config.yaml
n_layer: 20
d_model: 96
n_head: 3
n_kv_head: 3
head_dim: 32
d_mlp: 384
vocab_size: 1778
activation: "tanh_gelu"
norm: "layernorm"
norm_place: "pre"
norm_eps: 1e-05
positions: "learned"
qk_norm: false
attn_scale: 0.177
bias: "all"
tie_embeddings: true
parallel_block: false
init: "normal"
init_std_qkv: 0.051
init_std_o: 0.00809
init_std_up: 0.051
init_std_down: 0.00809
optimizer: "adamw"
lr: 0.0026
lr_mult_up: 1.03
beta1: 0.95
beta2: 0.95
lr_head: 0.00615
grad_clip: 0.5
warmup_steps: 349
schedule: "wsd"
decay_fraction: 0.395
decay_shape: "linear"
final_lr_fraction: 0.0
batch_tokens: [8192, 16384, 24576]
seq_len: 1024
doc_mask: true
train_tokens: 100900000
steps: 6824
dataset: "wikipedia_en"
Each number is 200 + 40 x the weight over its row's rms, rounded and kept within 0 to 999. Layers, rows and columns count from 0. The size before them is the row's rms in percent of the matrix's.

# layer 6 MLP up, 384x96, rms 0.142, rows 52-88, columns 0-95
097,168,229,199,221,215,176,144,210,271,235,105,204,212,136,189,207,188,201,221,146,229,188,275,175,260,203,201,189,210,130,212,215,251,229,261,207,183,129,197,151,170,180,193,254,248,221,196,198,160,209,152,202,266,242,236,206,234,168,174,207,178,189,193,198,199,151,284,250,193,216,134,148,161,180,180,198,218,185,217,154,201,248,184,223,156,316,187,175,286,128,181,236,256,253,259,150
079,143,245,213,303,199,116,168,203,248,247,103,226,262,209,154,219,165,202,227,171,233,224,290,192,217,193,234,205,183,160,165,197,195,234,301,164,193,143,216,164,186,190,182,217,231,204,189,186,196,195,146,182,272,229,199,223,240,165,171,223,264,195,143,233,129,179,257,190,238,265,124,152,212,164,196,204,209,161,243,158,184,217,207,218,171,235,190,142,271,179,204,232,240,268,199,175
109,193,269,215,214,171,207,147,182,192,282,138,212,193,212,134,171,214,225,194,160,178,211,241,190,173,174,177,237,272,172,188,187,233,191,303,249,178,127,187,224,185,157,222,300,232,216,151,236,251,196,159,199,246,229,272,167,228,107,178,186,229,253,183,177,223,188,289,227,164,186,171,213,176,136,218,209,247,192,184,211,157,203,166,243,172,220,150,168,254,135,231,253,232,239,264,171
109,211,263,225,207,174,197,199,202,268,202,138,218,225,122,216,199,182,200,229,164,172,150,234,173,192,172,151,232,187,281,169,165,223,142,212,261,179,159,191,205,163,201,124,207,256,284,211,189,238,234,161,198,220,262,304,151,175,222,155,163,191,196,197,206,238,153,266,226,179,252,171,167,215,141,222,215,212,179,230,176,193,242,177,213,178,251,216,176,250,72,225,229,287,212,175,152
099,187,258,265,198,166,173,157,250,225,246,116,201,229,173,203,217,215,194,192,172,220,197,219,146,255,180,181,234,203,210,215,169,265,195,249,228,216,135,179,152,157,151,215,213,230,241,176,233,184,190,157,222,286,228,260,166,203,166,146,189,195,233,199,159,228,178,248,215,162,242,148,154,158,128,187,208,171,181,185,128,149,252,177,194,163,283,204,190,258,134,188,263,309,251,233,141
080,182,216,174,242,156,147,212,213,265,211,161,237,216,159,204,206,147,255,230,180,172,189,276,187,195,197,168,237,232,225,175,166,203,209,230,176,204,181,140,159,185,95,200,310,208,242,179,185,198,130,134,197,218,168,229,218,195,200,123,230,171,210,182,172,154,199,254,258,260,254,92,207,155,189,173,192,236,130,226,190,182,219,220,208,161,221,178,208,282,165,237,258,287,230,226,178
094,187,220,210,206,193,217,232,248,199,217,144,202,216,164,170,169,169,219,198,149,222,217,254,177,229,162,154,265,176,229,202,207,196,213,190,250,157,138,214,95,171,175,229,237,200,241,178,179,180,215,147,182,247,219,288,166,197,147,170,242,222,235,207,182,228,166,323,225,179,226,136,178,115,155,213,221,248,198,160,183,166,223,187,251,133,239,131,168,275,159,247,256,270,203,169,144
096,163,260,208,182,113,216,198,244,183,227,134,196,194,172,198,177,197,221,173,180,222,190,254,227,142,135,125,201,173,206,162,184,240,168,299,231,192,158,227,202,199,122,125,251,195,254,187,256,231,202,155,194,298,200,289,198,197,185,156,180,149,181,171,185,188,157,244,188,168,259,142,139,198,136,220,227,172,148,203,227,205,218,157,229,182,255,189,231,278,171,198,238,266,224,177,194
120,168,237,226,219,189,155,157,236,211,221,118,213,217,215,207,227,163,230,233,184,243,228,255,161,248,171,177,244,235,189,201,202,264,211,248,209,188,127,138,185,149,145,175,239,238,255,166,228,202,201,118,220,263,231,260,216,232,148,118,205,173,227,207,145,170,178,250,210,197,247,117,182,178,162,232,213,196,170,213,151,156,237,179,221,187,261,170,176,250,158,177,284,283,280,222,156
088,167,233,188,230,200,141,178,233,242,234,82,211,262,177,212,214,201,189,248,119,242,203,227,163,221,196,185,220,205,160,202,183,272,181,250,192,190,142,164,171,127,166,165,222,221,196,161,184,177,228,136,211,285,276,254,205,198,116,188,193,219,243,182,155,221,169,257,220,207,263,171,172,200,197,223,205,215,195,203,176,156,255,175,238,159,252,190,209,274,106,216,273,242,255,234,172
119,173,239,198,213,179,144,175,237,237,227,102,209,240,218,183,215,186,224,205,187,239,206,247,162,233,176,163,239,239,162,179,197,261,206,241,214,201,129,168,182,154,157,201,259,233,239,148,232,199,192,144,204,274,201,254,230,188,132,124,196,186,227,182,129,178,151,231,225,195,253,131,212,147,157,213,210,247,183,204,190,149,240,186,225,177,259,185,185,244,161,186,284,299,278,207,121
072,181,191,229,283,156,193,177,184,217,240,91,223,198,180,164,244,197,181,230,132,192,158,266,162,258,179,207,205,219,137,205,231,232,239,308,181,202,177,161,141,185,210,166,174,200,224,172,202,178,202,128,211,321,257,199,215,232,208,151,179,241,182,162,200,183,132,265,200,201,215,165,177,191,185,185,202,181,211,236,178,177,290,198,238,185,247,202,137,260,178,198,256,233,276,243,176
131,137,205,145,191,130,125,129,211,197,198,165,204,172,195,225,164,242,191,284,200,223,194,265,192,157,261,149,208,259,178,242,171,175,191,241,133,181,174,199,206,134,219,236,279,202,265,162,244,165,166,241,199,231,246,185,156,189,211,129,136,241,262,169,130,167,163,220,234,220,240,188,137,245,222,172,214,198,193,166,216,201,210,173,245,198,240,201,238,248,195,197,202,260,273,257,130
076,198,222,178,250,182,140,187,198,204,209,61,224,225,195,200,228,219,195,270,178,227,203,263,155,270,196,186,187,214,102,183,198,236,223,290,165,217,167,170,191,153,178,190,208,225,217,179,216,177,221,111,209,300,245,229,191,233,185,152,205,236,212,136,178,159,179,263,198,240,259,164,158,201,184,183,204,171,213,247,140,160,243,197,200,182,270,224,186,243,158,177,270,203,267,217,154
091,157,243,212,241,191,158,178,197,211,224,88,214,151,172,189,233,235,201,220,173,236,182,245,164,230,194,176,207,229,118,192,198,233,191,227,201,188,128,89,168,183,195,198,263,237,206,183,207,184,219,152,199,281,213,249,199,256,133,175,217,246,210,155,183,188,190,245,286,229,233,130,143,142,198,197,207,208,189,204,200,187,260,185,218,188,253,196,241,265,143,188,277,251,267,248,135
083,222,291,225,222,154,175,173,174,267,198,134,220,186,205,167,251,172,221,250,194,259,177,276,144,235,194,185,182,237,221,151,215,206,152,217,211,175,173,222,213,173,138,226,258,218,266,135,228,211,210,158,162,297,217,205,203,256,172,191,258,199,235,153,88,154,147,287,218,218,230,164,194,180,172,187,182,154,152,232,177,166,197,223,228,199,251,209,116,223,173,177,235,253,217,175,157
066,154,163,248,311,195,141,170,191,218,196,52,234,235,170,187,220,190,188,254,132,226,219,232,176,247,223,206,211,194,100,185,259,257,212,276,185,228,181,168,133,164,187,150,209,245,227,205,186,170,216,134,197,279,205,183,221,220,185,215,168,233,222,191,225,196,195,237,215,212,207,175,201,192,184,206,194,237,197,181,165,193,258,221,209,153,278,247,187,307,164,195,234,215,241,240,179
090,198,249,181,200,203,173,176,234,258,220,118,203,208,166,197,173,232,178,226,136,250,214,235,178,194,188,100,159,199,185,218,158,254,234,240,206,237,127,188,178,112,149,154,222,198,262,160,191,203,213,188,205,292,217,258,204,202,207,167,181,225,247,194,181,264,191,265,274,138,221,152,177,210,131,230,219,225,162,194,204,161,232,161,182,149,247,202,220,269,108,220,274,243,199,250,186
083,213,259,226,264,229,131,202,196,233,197,86,219,257,187,130,216,161,204,201,169,206,152,275,178,221,188,191,214,250,164,175,212,245,233,232,210,186,155,182,177,161,145,187,216,236,253,196,178,175,239,157,200,245,231,230,233,213,110,168,207,212,184,185,177,191,191,212,226,218,240,174,200,167,182,163,197,255,140,223,177,178,287,215,216,151,293,176,193,287,146,171,270,285,274,197,174
084,220,212,172,257,209,184,180,193,201,228,91,250,180,196,201,211,263,223,247,173,223,175,232,164,200,182,137,239,259,164,228,211,225,242,230,203,178,127,105,182,162,177,157,238,206,210,169,207,238,202,167,197,274,265,199,188,241,162,147,192,249,214,162,150,192,177,281,287,257,249,162,208,167,144,163,189,204,176,247,199,139,214,192,242,186,231,177,202,231,154,190,302,217,249,242,133
103,150,205,212,210,197,159,189,250,228,260,111,208,239,208,170,192,194,242,215,162,267,202,256,163,224,192,179,204,221,197,189,210,291,214,266,207,205,117,157,171,152,128,197,237,250,215,176,215,243,181,129,215,270,227,235,221,211,120,158,181,161,232,203,162,211,160,235,230,205,246,151,186,157,167,239,202,183,179,204,172,148,201,170,231,139,251,184,165,258,118,200,262,262,273,260,164
107,209,185,247,221,175,242,209,270,210,223,196,212,136,281,251,247,141,209,231,171,194,236,181,157,144,140,180,190,216,169,277,202,193,232,240,260,210,215,138,204,187,178,189,178,218,219,194,231,130,190,136,180,237,244,175,191,262,188,167,204,216,129,166,217,225,177,245,181,184,162,185,115,245,224,152,205,215,188,195,114,94,248,199,152,258,244,216,103,198,147,154,210,173,251,197,185
066,179,181,234,308,184,185,199,185,204,224,46,229,261,256,160,250,194,182,229,107,204,232,254,184,229,218,199,205,181,147,172,253,244,225,284,200,230,160,203,180,208,193,179,216,188,218,221,205,173,254,108,177,281,221,168,215,231,219,185,197,234,184,159,212,150,217,278,182,272,252,170,202,201,169,213,196,199,187,224,149,183,202,204,206,161,226,205,144,278,186,207,217,204,278,195,181
113,174,241,205,214,161,171,166,244,210,253,117,210,218,215,216,200,193,247,205,148,225,245,227,165,231,177,155,219,209,179,221,215,255,193,233,204,214,125,155,152,131,142,183,253,257,228,161,244,196,198,133,208,298,227,243,177,200,136,136,178,184,242,215,168,180,141,251,209,190,247,152,185,173,167,216,219,206,175,217,170,142,251,176,247,181,263,168,172,258,126,183,275,281,255,227,151
085,162,233,241,237,207,131,194,236,200,229,105,231,241,173,214,184,185,246,219,181,195,181,257,153,183,190,176,223,233,153,198,188,219,227,249,226,209,104,144,150,159,138,201,256,252,219,174,188,203,192,173,183,254,207,206,202,225,133,141,231,188,175,197,167,175,168,245,211,194,229,158,188,187,199,192,195,178,169,227,201,202,272,200,211,131,282,182,206,325,175,191,298,293,251,254,169
073,166,214,233,269,198,174,205,194,187,247,82,235,227,181,151,181,140,200,248,167,234,202,258,140,214,226,207,201,208,136,197,226,213,192,264,193,199,152,199,163,206,176,247,238,286,213,187,184,132,215,114,168,265,223,229,130,285,181,212,163,222,206,198,176,235,186,231,216,238,248,155,181,199,205,186,197,232,172,201,117,199,206,221,206,159,300,193,161,293,150,187,235,262,227,222,189
125,171,213,162,210,94,164,208,272,203,273,156,203,210,203,145,186,249,229,193,209,221,222,203,137,191,141,188,203,199,247,183,164,223,230,232,180,238,191,205,73,187,199,194,217,235,204,144,252,162,176,206,200,289,216,263,126,181,209,207,239,200,249,222,229,215,201,202,230,198,228,205,246,160,181,131,205,158,202,201,154,131,216,187,269,108,240,220,259,238,135,137,214,253,195,188,155
114,165,208,259,208,194,148,132,209,250,286,134,191,225,208,154,198,157,215,197,183,231,200,231,135,188,142,164,232,214,237,162,156,267,253,193,229,211,131,195,104,181,139,245,216,249,213,171,229,206,216,149,239,257,203,278,246,201,188,162,220,198,241,186,171,207,188,233,225,166,254,170,185,111,137,216,217,159,209,255,171,122,231,204,236,176,212,212,187,252,140,178,246,256,236,190,142
123,176,251,191,193,166,155,181,190,220,186,153,207,219,204,111,180,162,238,192,200,207,211,281,154,163,136,181,247,213,183,188,178,258,244,225,239,251,156,212,177,142,177,269,196,206,196,213,218,280,234,190,194,271,221,203,201,300,184,204,175,244,292,187,206,201,149,227,212,225,217,189,206,163,151,165,205,169,195,305,183,115,242,182,206,180,308,216,165,237,131,189,228,233,200,177,133
108,159,252,231,198,159,186,137,197,215,208,153,209,266,213,149,180,247,242,193,240,203,254,172,178,183,199,225,226,213,176,245,179,192,197,221,214,166,155,228,145,188,198,205,250,276,236,151,229,194,227,194,194,265,174,257,149,181,195,215,193,173,275,195,206,135,227,327,228,200,182,159,203,133,170,171,213,128,181,162,154,151,211,160,197,128,224,159,243,267,115,179,224,261,227,273,146
112,197,269,263,210,180,121,148,244,207,209,143,199,249,206,211,198,198,273,182,199,229,226,216,141,189,181,135,223,198,231,181,168,232,200,219,185,203,150,132,185,154,152,206,207,243,207,105,269,241,164,185,215,262,207,244,172,242,146,147,192,206,224,230,111,204,194,215,242,175,295,178,185,184,139,212,211,177,185,204,171,150,216,199,223,115,222,244,194,228,170,139,246,306,227,202,154
103,204,218,258,215,186,212,174,214,199,265,145,198,194,198,158,178,200,247,271,132,246,182,246,151,180,189,173,213,223,272,213,178,268,187,177,213,197,133,209,202,117,124,176,217,182,239,167,240,256,180,174,153,250,220,186,193,283,136,190,213,230,232,201,145,176,188,294,264,227,227,177,179,186,112,206,212,216,191,171,246,137,227,208,276,116,218,186,217,239,137,210,223,270,211,213,161
102,178,219,231,200,212,158,175,259,230,244,130,208,263,190,180,199,145,239,198,171,254,217,235,184,228,152,165,224,218,224,176,178,246,206,231,225,179,125,186,156,161,149,197,247,226,268,153,259,233,195,129,186,291,215,272,222,236,141,137,214,172,206,188,164,200,174,266,231,191,236,122,186,179,141,201,220,209,162,225,134,132,234,189,214,139,223,177,164,256,175,172,285,253,251,190,162
070,188,247,253,291,77,172,185,189,158,205,76,242,213,162,207,208,233,222,218,128,192,178,215,166,199,239,170,224,223,130,181,210,219,213,287,187,217,166,108,197,204,224,190,208,251,207,150,211,200,230,125,186,284,246,253,174,226,210,216,169,227,224,161,214,209,184,274,208,250,162,168,170,208,193,143,191,225,190,201,190,217,216,231,222,165,243,229,202,279,201,172,262,219,219,223,153
119,158,245,223,220,184,132,176,245,221,252,121,222,256,185,202,207,197,236,213,190,253,218,257,188,232,187,148,234,242,208,185,203,249,204,222,205,206,129,159,186,123,145,215,239,226,230,143,216,195,158,111,208,265,216,254,211,193,175,145,206,188,232,202,155,185,164,276,266,166,232,158,201,162,158,217,208,200,185,196,168,145,227,177,240,174,255,142,179,248,130,177,258,275,280,233,128
101,187,250,239,193,153,150,143,247,181,215,109,203,234,145,193,183,252,222,212,206,263,213,210,178,245,226,171,187,183,141,257,208,228,199,203,192,223,109,158,192,176,174,175,219,284,213,125,221,177,177,161,187,261,244,288,167,206,191,204,150,178,249,166,194,214,183,231,260,196,207,140,172,152,198,176,208,189,180,176,202,177,233,169,183,139,248,133,235,248,138,201,301,260,253,269,178
133,230,252,236,204,228,204,222,222,208,190,176,189,232,184,229,235,177,166,187,130,190,243,224,170,128,189,171,282,159,237,113,239,232,221,220,253,161,180,230,181,134,168,163,213,250,264,187,223,195,169,150,207,212,147,257,145,200,168,174,233,284,162,179,230,253,253,246,255,168,237,226,189,135,159,220,220,217,193,183,169,176,201,184,226,222,238,238,195,211,29,193,176,234,220,168,181
# layer 6 MLP down (transposed), 384x96, rms 0.105, rows 52-87, columns 0-95
079,262,220,165,149,165,237,222,204,257,148,292,159,190,170,209,204,235,136,207,174,186,153,257,235,225,161,298,156,276,210,172,255,144,186,215,135,230,261,172,212,208,251,190,182,134,221,230,180,152,237,187,201,165,174,174,224,188,217,223,270,154,158,157,258,174,191,182,218,191,158,152,262,191,272,147,164,236,216,258,163,176,178,150,155,188,245,218,200,185,115,170,158,198,229,204,181
084,226,267,185,210,208,227,182,159,263,238,335,181,231,169,254,234,162,169,179,189,213,215,221,204,223,216,215,256,180,223,233,244,204,184,195,221,139,214,184,222,169,198,208,165,164,189,196,202,198,138,95,192,136,218,225,183,155,279,151,214,244,234,192,281,216,174,185,173,169,288,226,175,195,205,180,90,237,221,161,117,195,162,190,210,224,207,236,150,169,170,133,212,202,230,147,151
150,151,183,221,175,239,263,212,268,185,187,173,228,187,214,169,228,226,215,183,178,187,159,120,219,212,190,221,192,203,224,243,207,157,280,182,286,254,218,239,143,225,223,273,263,120,128,246,182,220,276,187,186,189,192,220,163,200,176,201,201,96,209,234,194,222,158,126,220,158,164,296,207,189,126,182,170,196,194,248,215,221,202,233,181,179,245,282,169,260,174,206,204,171,166,139,168
114,147,207,235,196,238,189,167,190,224,230,235,248,258,254,152,158,263,244,159,241,265,187,205,228,161,163,197,160,220,226,282,167,243,162,162,150,116,165,238,185,188,216,172,244,242,186,152,287,224,174,73,178,175,225,221,192,245,138,206,183,204,209,197,191,92,229,214,188,214,197,189,298,229,214,182,197,192,171,228,233,210,208,170,163,147,229,258,169,185,190,153,237,198,220,197,142
083,312,177,192,174,154,232,183,201,211,143,213,194,201,153,189,228,247,215,201,119,223,142,219,188,185,164,217,154,197,234,210,236,230,248,226,141,215,216,162,219,256,149,162,131,150,288,224,272,211,191,155,213,218,188,150,127,145,245,194,183,222,204,209,131,199,156,161,211,240,132,269,199,192,151,184,175,223,180,197,145,230,204,188,163,246,182,262,199,221,187,296,162,191,287,212,229
084,198,279,223,237,227,257,185,245,204,156,309,222,213,133,256,190,144,147,199,259,219,175,184,191,208,197,156,179,276,225,225,183,229,221,212,197,226,189,193,229,165,131,166,260,151,214,135,196,227,212,146,134,136,162,260,224,215,179,158,229,146,237,176,133,240,198,149,200,266,215,196,202,171,207,255,155,235,128,140,158,188,220,178,139,202,232,173,211,217,182,153,214,256,206,229,127
100,212,229,279,179,214,173,160,213,205,250,211,196,129,163,196,175,238,232,247,239,202,225,268,175,183,173,217,171,131,267,250,185,104,168,176,201,166,173,175,230,177,212,209,211,160,236,202,185,184,199,159,273,229,213,281,204,287,214,198,245,147,230,231,124,200,244,173,277,140,197,187,299,161,246,186,186,127,190,144,211,149,132,185,187,177,235,226,196,224,215,140,158,206,225,229,167
107,168,232,197,154,252,198,213,181,203,219,200,203,208,233,172,214,213,174,190,263,164,211,287,158,149,167,253,236,214,206,174,160,232,223,311,158,205,197,226,158,177,297,103,170,256,232,196,115,163,202,168,208,256,165,192,154,192,136,225,173,167,222,166,254,144,232,267,241,197,192,199,186,178,201,164,222,190,206,194,167,145,268,201,155,130,289,188,210,262,173,183,187,172,253,163,172
065,178,278,249,200,213,192,108,194,259,231,245,199,147,166,223,283,124,241,161,218,268,163,264,165,219,141,156,240,192,252,203,160,245,205,251,159,227,188,161,199,194,193,196,248,165,278,220,238,174,185,94,143,182,147,262,207,225,275,256,202,194,221,209,167,196,191,183,207,245,231,202,212,273,189,214,177,248,161,167,187,156,207,165,136,162,203,185,151,225,182,145,205,211,212,232,178
078,199,212,128,162,189,166,163,110,231,231,282,157,292,240,219,226,207,177,212,213,214,199,238,155,245,180,155,159,177,189,187,206,208,224,167,129,249,159,203,230,184,241,250,199,278,213,182,276,124,183,214,188,194,171,218,201,217,214,258,187,164,193,224,272,265,227,178,224,187,168,241,202,298,147,221,156,180,194,219,129,184,206,200,152,187,264,188,202,163,99,178,230,160,187,235,144
073,240,178,215,229,175,163,164,210,197,210,260,109,202,191,249,206,179,158,99,235,221,233,226,129,230,173,149,200,169,293,204,241,242,270,140,149,177,214,212,159,157,189,245,213,187,162,214,204,264,117,158,175,217,211,236,138,226,185,191,157,182,211,266,156,177,253,171,214,252,225,244,244,149,172,236,215,233,165,162,160,184,177,145,225,165,278,289,191,183,150,174,203,229,210,179,202
088,179,226,116,205,190,296,223,158,181,182,323,217,232,186,196,225,244,188,176,214,161,182,211,194,234,210,247,259,219,206,176,211,129,216,206,177,114,230,242,148,177,224,140,183,173,144,220,208,194,142,220,203,163,187,230,174,210,143,201,184,188,244,272,276,65,136,195,219,194,240,191,214,121,213,191,120,209,191,187,185,239,235,184,147,168,225,194,166,214,208,197,211,210,186,139,189
134,179,240,172,209,158,140,115,190,145,297,229,210,117,225,234,197,237,214,199,212,221,212,166,267,219,248,194,188,233,180,215,115,117,196,182,190,160,199,236,189,181,210,208,242,170,235,191,258,152,137,255,164,184,252,212,226,255,145,213,150,214,253,163,121,209,198,183,247,232,191,234,164,219,263,198,226,199,195,136,170,228,153,199,242,211,249,155,122,269,202,168,159,158,247,204,167
087,182,250,180,167,190,243,211,158,218,218,313,142,252,233,222,202,257,237,208,143,175,196,252,149,277,131,248,165,179,215,181,248,197,145,160,148,156,223,214,246,178,166,126,155,186,125,230,267,248,160,210,225,162,161,207,187,180,221,222,154,225,241,264,262,154,179,213,177,187,191,204,175,203,188,152,143,179,224,303,176,197,180,173,208,223,155,235,146,210,171,203,239,141,192,165,157
073,238,232,174,174,201,216,177,186,114,275,324,185,206,212,178,196,217,172,148,188,225,181,226,198,252,208,192,172,282,199,193,248,128,157,150,220,180,210,194,216,223,273,260,154,248,220,181,241,174,223,249,121,153,181,242,201,242,145,149,225,215,235,205,253,149,173,160,220,227,136,180,146,150,167,180,123,175,253,226,155,157,234,244,169,248,161,165,130,194,180,215,216,220,214,213,173
095,292,264,200,202,206,211,188,190,206,190,250,151,216,139,272,129,233,195,264,210,219,168,213,194,232,241,201,152,198,140,124,215,180,124,199,117,228,220,215,253,187,242,239,180,193,260,140,185,207,166,166,135,179,183,162,223,194,234,266,242,253,208,234,178,235,225,202,178,196,165,249,146,188,141,162,158,295,187,178,171,168,229,193,282,214,140,249,217,209,229,165,160,212,188,159,255
076,154,231,190,217,212,196,170,157,211,198,420,185,182,162,169,222,248,201,183,219,287,160,207,171,224,167,200,238,236,201,186,169,167,200,230,221,169,219,246,235,122,180,194,188,162,229,228,122,186,199,201,193,106,163,208,159,206,193,258,180,200,242,223,240,210,218,169,194,151,160,223,175,190,209,176,63,234,210,210,196,219,226,195,221,186,173,230,214,197,190,192,190,215,217,193,155
107,171,219,210,168,201,157,165,95,176,250,130,202,192,223,151,133,175,149,178,242,211,200,217,145,168,210,169,165,220,250,182,132,175,186,263,134,152,210,189,233,221,204,156,220,156,235,204,220,229,142,259,235,256,197,204,180,175,219,231,145,249,254,231,252,217,342,197,186,163,212,216,139,227,189,202,222,224,207,163,144,239,253,182,234,177,280,182,218,259,180,152,158,181,233,228,196
080,195,227,230,227,188,161,155,196,198,253,319,219,234,150,247,232,154,224,188,146,260,224,187,173,245,181,238,220,235,275,133,223,248,204,177,154,155,205,198,219,93,210,197,182,180,172,270,181,181,215,166,228,143,150,191,223,213,188,251,193,202,293,183,222,202,164,149,257,204,161,193,215,138,184,188,51,191,234,203,231,200,192,185,177,197,225,198,177,140,185,189,215,239,253,193,163
081,247,222,187,167,259,263,182,141,142,192,250,165,178,230,235,151,289,160,170,204,222,261,190,183,239,221,195,177,202,187,230,268,158,254,142,201,176,195,189,256,191,245,215,190,188,197,154,287,184,186,285,184,140,255,146,180,183,218,134,258,225,150,238,217,225,214,147,241,212,186,235,152,207,223,165,189,178,200,310,152,185,187,216,154,275,145,176,177,148,194,175,156,141,184,180,193
077,171,205,239,181,219,177,177,135,256,285,166,167,213,199,204,159,151,205,188,164,203,203,249,168,151,182,275,209,210,247,187,183,201,236,192,148,244,245,141,192,212,250,214,155,213,253,294,170,202,252,154,213,226,103,160,171,208,207,214,200,148,204,131,248,202,154,207,284,184,249,235,221,172,151,244,195,129,251,227,158,172,229,172,275,162,255,164,182,197,148,259,155,184,200,246,157
077,132,197,156,206,218,152,190,217,252,164,188,199,177,234,195,153,229,199,190,223,264,196,182,196,195,218,236,168,239,153,264,257,213,208,196,137,265,194,230,183,213,208,122,194,170,167,184,193,248,129,198,244,208,185,227,163,170,208,146,239,200,184,248,193,135,253,233,192,233,234,139,205,260,192,309,191,150,242,207,245,175,104,196,215,215,266,99,163,223,240,278,182,186,134,162,159
086,203,189,223,187,214,234,162,182,214,215,417,123,189,200,189,255,218,192,181,217,206,222,218,162,273,190,208,207,194,261,155,243,201,153,165,211,182,248,223,245,204,186,221,187,153,166,196,217,175,179,234,205,98,191,177,218,209,230,252,166,199,217,242,229,171,196,155,178,190,207,256,193,136,180,159,140,199,248,172,185,206,170,175,218,219,114,198,173,129,243,172,179,181,200,194,144
079,210,284,151,202,227,277,223,195,156,267,158,175,126,187,256,199,254,255,146,128,267,142,204,269,197,145,231,233,228,194,199,184,160,201,152,174,170,209,196,132,215,213,175,137,246,242,188,218,162,202,196,168,233,286,240,131,183,151,182,187,157,210,202,206,244,199,177,155,160,197,235,179,130,161,181,222,211,236,185,253,193,195,141,281,184,235,205,192,191,189,194,176,253,185,217,295
082,201,312,155,229,213,129,187,135,175,233,323,203,200,146,219,218,178,167,146,199,192,179,162,205,218,196,207,213,208,108,215,147,180,184,269,236,212,177,129,248,176,212,170,231,247,212,151,176,210,203,163,141,148,168,241,271,210,210,221,216,228,167,172,195,259,194,144,183,217,158,216,192,215,220,193,71,257,158,235,167,189,247,176,193,223,207,203,164,256,183,162,239,190,193,239,166
079,169,166,184,152,244,223,231,150,227,231,340,201,186,193,195,155,150,207,201,157,233,192,217,165,233,164,229,208,189,147,180,247,178,208,165,167,154,151,179,191,165,187,213,211,199,236,264,182,148,183,162,202,149,216,279,164,234,245,253,198,212,256,239,260,230,139,177,243,221,189,122,245,194,141,199,94,224,237,273,212,191,136,184,208,170,151,254,181,205,181,203,189,260,164,208,133
170,235,222,217,204,184,134,218,224,164,163,192,250,219,202,189,178,187,207,200,244,209,153,158,242,184,238,144,152,252,77,206,262,217,237,227,148,327,231,204,232,216,200,192,155,218,208,228,113,139,158,172,321,227,200,125,185,216,163,234,213,203,114,219,228,177,159,168,239,247,158,216,184,147,184,176,237,214,163,163,184,242,203,195,187,277,193,223,200,219,181,221,195,171,210,198,160
099,200,193,193,143,200,199,113,190,183,108,180,231,130,233,243,298,233,249,191,139,190,187,220,203,216,134,142,151,187,203,209,178,234,287,270,218,212,257,258,195,150,238,152,223,193,257,196,165,233,205,201,217,215,244,234,223,133,188,193,265,193,241,204,165,231,169,246,273,221,146,236,214,143,187,152,185,208,193,173,208,121,210,151,195,186,239,177,146,251,231,280,197,218,239,205,201
139,229,260,162,240,269,252,207,251,133,190,197,257,196,165,244,211,226,165,158,171,195,206,151,247,202,191,125,181,166,231,289,127,266,183,200,206,169,205,233,201,151,205,204,171,193,157,157,155,171,151,200,302,179,172,193,257,247,193,275,187,168,180,201,181,268,180,248,227,236,166,172,157,141,219,173,209,232,155,223,131,273,173,207,224,243,170,189,207,200,188,294,175,216,164,172,148
127,227,208,141,200,180,183,165,160,219,216,172,252,252,182,212,158,265,257,185,248,218,193,240,165,234,235,215,106,210,106,208,230,194,228,254,193,255,190,202,206,202,203,188,250,174,230,280,274,117,219,132,178,193,161,147,185,182,215,288,167,163,179,251,172,226,215,123,215,192,184,285,194,210,183,240,201,162,128,169,193,237,221,243,172,214,160,214,119,253,147,204,170,207,244,170,165
115,215,214,208,208,238,229,218,185,211,91,210,243,172,218,133,238,103,242,210,196,160,219,181,222,165,190,187,152,189,312,191,168,239,236,169,211,221,251,204,240,176,229,218,208,138,170,227,192,268,229,123,141,212,228,188,135,244,194,222,265,194,160,226,122,236,163,153,285,225,216,234,205,212,185,198,143,154,156,210,235,278,143,246,177,213,156,238,171,201,200,259,166,227,213,168,201
140,137,251,178,211,264,171,201,205,205,266,204,214,105,223,248,119,176,199,208,171,263,259,230,288,109,208,238,125,188,262,229,156,192,251,175,314,182,248,229,177,185,190,154,198,202,173,295,147,188,201,204,201,173,206,178,170,242,192,205,192,254,166,175,185,209,237,189,238,148,183,217,185,167,193,222,193,183,206,224,200,166,155,193,256,217,187,222,178,173,167,178,103,229,145,225,233
055,210,198,261,95,213,203,190,216,205,178,172,186,162,237,266,213,177,139,108,134,220,163,242,222,191,174,172,135,183,263,205,205,167,248,167,264,169,167,111,202,171,201,152,212,211,277,185,199,209,208,172,183,273,242,280,180,215,209,241,253,165,196,240,242,212,148,243,227,204,225,216,229,224,122,228,254,251,168,212,187,192,207,117,211,146,257,279,175,186,174,164,195,220,196,183,168
085,180,317,169,142,197,263,230,145,222,230,344,171,160,205,190,240,227,238,181,224,153,166,221,203,222,202,227,166,260,171,180,253,169,243,162,209,193,217,254,211,212,177,156,205,191,164,159,208,190,160,213,179,101,252,241,203,194,219,220,177,212,190,237,209,207,219,148,151,202,172,165,191,177,177,190,158,173,159,240,225,322,174,192,151,183,199,171,194,152,226,213,256,178,186,107,235
074,196,211,206,129,244,207,192,212,160,201,143,259,232,188,127,166,224,191,164,257,206,220,234,145,224,156,219,191,169,208,199,204,116,181,165,276,138,201,270,229,239,254,305,183,152,177,126,216,179,194,164,190,221,192,196,196,151,145,201,183,221,243,185,259,228,206,215,236,156,168,257,196,175,156,206,207,204,237,140,202,196,221,160,188,240,236,257,273,254,193,225,135,266,254,170,110
101,216,156,163,167,129,210,216,131,199,227,248,181,203,181,237,209,225,152,156,223,232,210,179,233,319,145,183,194,187,217,206,197,134,202,153,167,286,216,169,260,278,230,172,153,187,181,224,252,172,241,147,277,176,151,192,165,164,251,223,195,198,193,233,274,195,192,160,195,147,158,211,221,250,174,171,161,193,157,247,216,217,270,253,178,250,162,220,136,145,186,259,247,136,222,203,192